Weights of a small GPT-style language model, trained from scratch on English Wikipedia: MLP 448 GeGLU, tied embeddings.
Each number is 128 + 24 x the weight over its row's rms, rounded and kept within 0 to 255. Layers, rows and columns count from 0. The size above them is the row's rms in percent of the matrix's.

# layer 4 MLP down (transposed), 448x160, rms 0.0637, rows 114-124, columns 40-79
size [107 102 100  93  96 110 102  97  99  99 103]
[[117 112 165 138 124 142 137 135  84 138 118 138 132 146 121 102 125 161 159 216 116 150 107 127 113 149 143 145  94 113 132 166 135 147 105 158 136 116 142 164]
 [127 112 113 142 137 113  90 117 107 112 166 179 123 127 134 155 143 143 120 112 116 137 130  99 139 134 158 143 150  97 104  77 141 169 112 155 145 156 131 171]
 [ 78 137  77 112 125 108 113 131 163  88 122 149 132  94 142 130 140 139 102  89 142 109 101 108 134 124 136 123 101 133 110 151 113 129 137 130 122 127 150 145]
 [ 70 147 145 154 132 179 150 111 168 151 147 133 140 150 143 152 115  90 141 120 118 121 131 128 159  91 134 119 122 152 115 144 132  95 142 136 107 108 113 142]
 [ 85 128 135 137 143 135  68 141 114 127 167 123 139 152 132 132  95 134 127 132 119  96  89 125 109 133 162 114 135 113 122 162 164 111  99 106 126 110 120 146]
 [116 130 128 124 120 122 157 129 157 147 106 131 198 128 108  90  98 103 107 162 104 151 134 102 119 125 179 152 146 121 131 128 138 119 166  90 132 107  89 143]
 [106 119 150 161  72 111 145 135 156 139 141 144 116 112  87 125 110 125 119 160 164 144 144 158 152 126  95 136 153 104 162 121 103 128 106  98 131 142 115 146]
 [115  73 118 127 153 120 117 109 137 155 153 130 153 148  90 129 155 123 172 176 121  91 111 113 108  85 139 135  99 126 131 120 133  80 113 151 144 140 186 167]
 [129 115 154  96  79 109 126  74  77  94 103 132 134 148  91  88 146  98  81 103 126 128 111 111  75 101 117  93 167 148 142 112 111 130 168  98 154 121 124 125]
 [160 155 141 141 121  93  96 127 155 144 149 103  87 129 102 133 128 113 109 106 135 131 130 144  84 144 123 142 161 110 135 116 167 101 148 130  84 107 141 121]
 [ 89  80 103 110 129 124 150 128 139 132  96 169 176 129 129 157 118 111 125 130 123 131 127 128 134 105 155 132 150 151 175 142  79 191 123 114 126  99 101 137]]
# layer 4 MLP gate, 448x160, rms 0.102, rows 115-125, columns 40-79
size [ 98 104  89  94 104 107 101 104 104 101 101]
[[116 128 131 147 110 150  85 123 112 127 156 160 163 124 118 181 131 121 142 113 107 143  88 126 152 121 137 134 149  95 142  85 141 132 169 168  95 194 114 166]
 [ 83  99  90 143  83 121 102 120 130 112 132 155 157 149 157 171 155 132 126  87 181 135 157  90 101 120 107 114 110 111 129 124 126 116 127 127  85 121 134 112]
 [116 169 158 143  98 138 125  62 123  89 161 129 149 128 162 103 119  89 130 150  99 105  94  99 141 140 140 151 112 147 167 135 155  87 146 107 116 161 132 157]
 [144 146 112 113 142 155 103 120 130 163 133 144 108 114 179  92 134  87 116 132 159 151 156 102 148 124 103 133 154  93 113 127 111 150 116 114 111 103 132  95]
 [102 100  86 139 138 169 123 127 117 120 101 101 138 155 148 154 155 112 100 159 111 126 151 129 100 108 125 131 137  96 161 123 171 156 126 143 118 136 102 143]
 [156 113 144 164 103 119 140 140 162 110 101 136 138 143 107 132 130 150 121  92 140 129 143 146 122 101 115 127 144 138 162 155 118 122 121 111 146 136 151 156]
 [122 100 101 139 126 123  86  89 150 140 157  83 158 163  94 103 141 142 161 178  98 130  93  88  95 134 121 147 119 145 153 112 137 105 100 163 161 132 187 178]
 [133  99 146 163 155 141 106 122 111 138 159 133 110 140 171  93 120 151 148 112 100 118 100 127 112 127 126 103 128 133  89 106 117 161 127 123 107 143 110 131]
 [115 111 132 114 117 147 170 134 136 103 120 115 126 161 170  87 152 117 147  66 135 109 113 109 132 160 130 120 106 154 129 158 125 140 143 142 123 162 127 155]
 [153 153 113 126  82 119 132 129  95 143 151 112 107 158 129 135 103 163 130 134 125  96 122 138  84 127  96 145 123 136 141 122 136  99 134 176 134 154 151  78]
 [123  95 114 113 153 153 132 140 137 131 134  83 141 157 185 146  93 141 179 106 157 117 124 137 125 104 123 130 112 112 121 135 121 142  73 131 112 127 107 137]]
# layer 4 MLP up, 448x160, rms 0.104, rows 115-125, columns 40-79
size [104  95  94 100 107 106  93 102  99 106 114]
[[109 136  85 113 119 109 150 152 140 149 131 176 127 129 147 102 146 137 128 149 131 130 125 170 134 119 154 133  97 171  91 153 130 145  97 111 139  81 149 129]
 [154 142 156 111 115 122 155 186 102 168 129 141 128 162 148 139 165 141 137 154 115 143  90 123 130 143 129 179 142 128 112 106 115 195 141 163 159  97 116 122]
 [196 152 144  93 141 102 126 131 115 119 105 128 122 171 103 114 126 142 107 153 108 159 106 136  93 169 157 120 123 129 144 101 151 124 128 141 168 128 119 155]
 [161 130 154 128 124 140 111 144 134 124 127 153 132 126 162 135  98  99 139  95 173 144 115 172 108 106 128 133 141  92  99 138 116 128 140  96  91 138 105 118]
 [106 122 164 137 154 108 136 140 104 148  89 111  60 112 158 150 125  99 102 120 151 142 140 129 117  94  91 168 117 135 138 167 132 138 139 133 138 148 102 120]
 [144 137 155  92 129 140 172 122 112 157 141 122 156 143 156 109 109 121  72 115  94 119  83 131 110 133 179 105 167 141 131 140 130 139 110 106 111 166 133 127]
 [114 171 113 131 144 129 117 184 125  89 126 152 121 121 159 136 123 141 116 110 153 104 103 143 168 148 115 144 132 151 142  90 144 145 161 117 135 131 132  47]
 [169 148  90 158 106 127 130 172 128 155 115 120 137 119 166 116 155 156 188 126  93 140 145 128 119 127 126 154 124 161 145 160  84 111 154 150 132  99 136 126]
 [126 101 122 158 151 143 144 140  85 141 111 150  92 144 132 123 205 135 154 120  93 137 130 127 155 142 107 109 115  96 105 125 140 147  69 134 144 100 100 128]
 [176 143 128 147 100 129  97 134 116 141 110 134 135 108 171 190 129 148 113 173 116 154  64 104 155 106 114 125 124 122 137 136 137 143 138 129 141  95  93 113]
 [139 145 123 100 124 114 142 147 161 118 149 149 139  72 110 160 114 127 108 125  98 129 132 141 135 165 112 134 167 134 111 115 132 148 160 146 156 132 125 131]]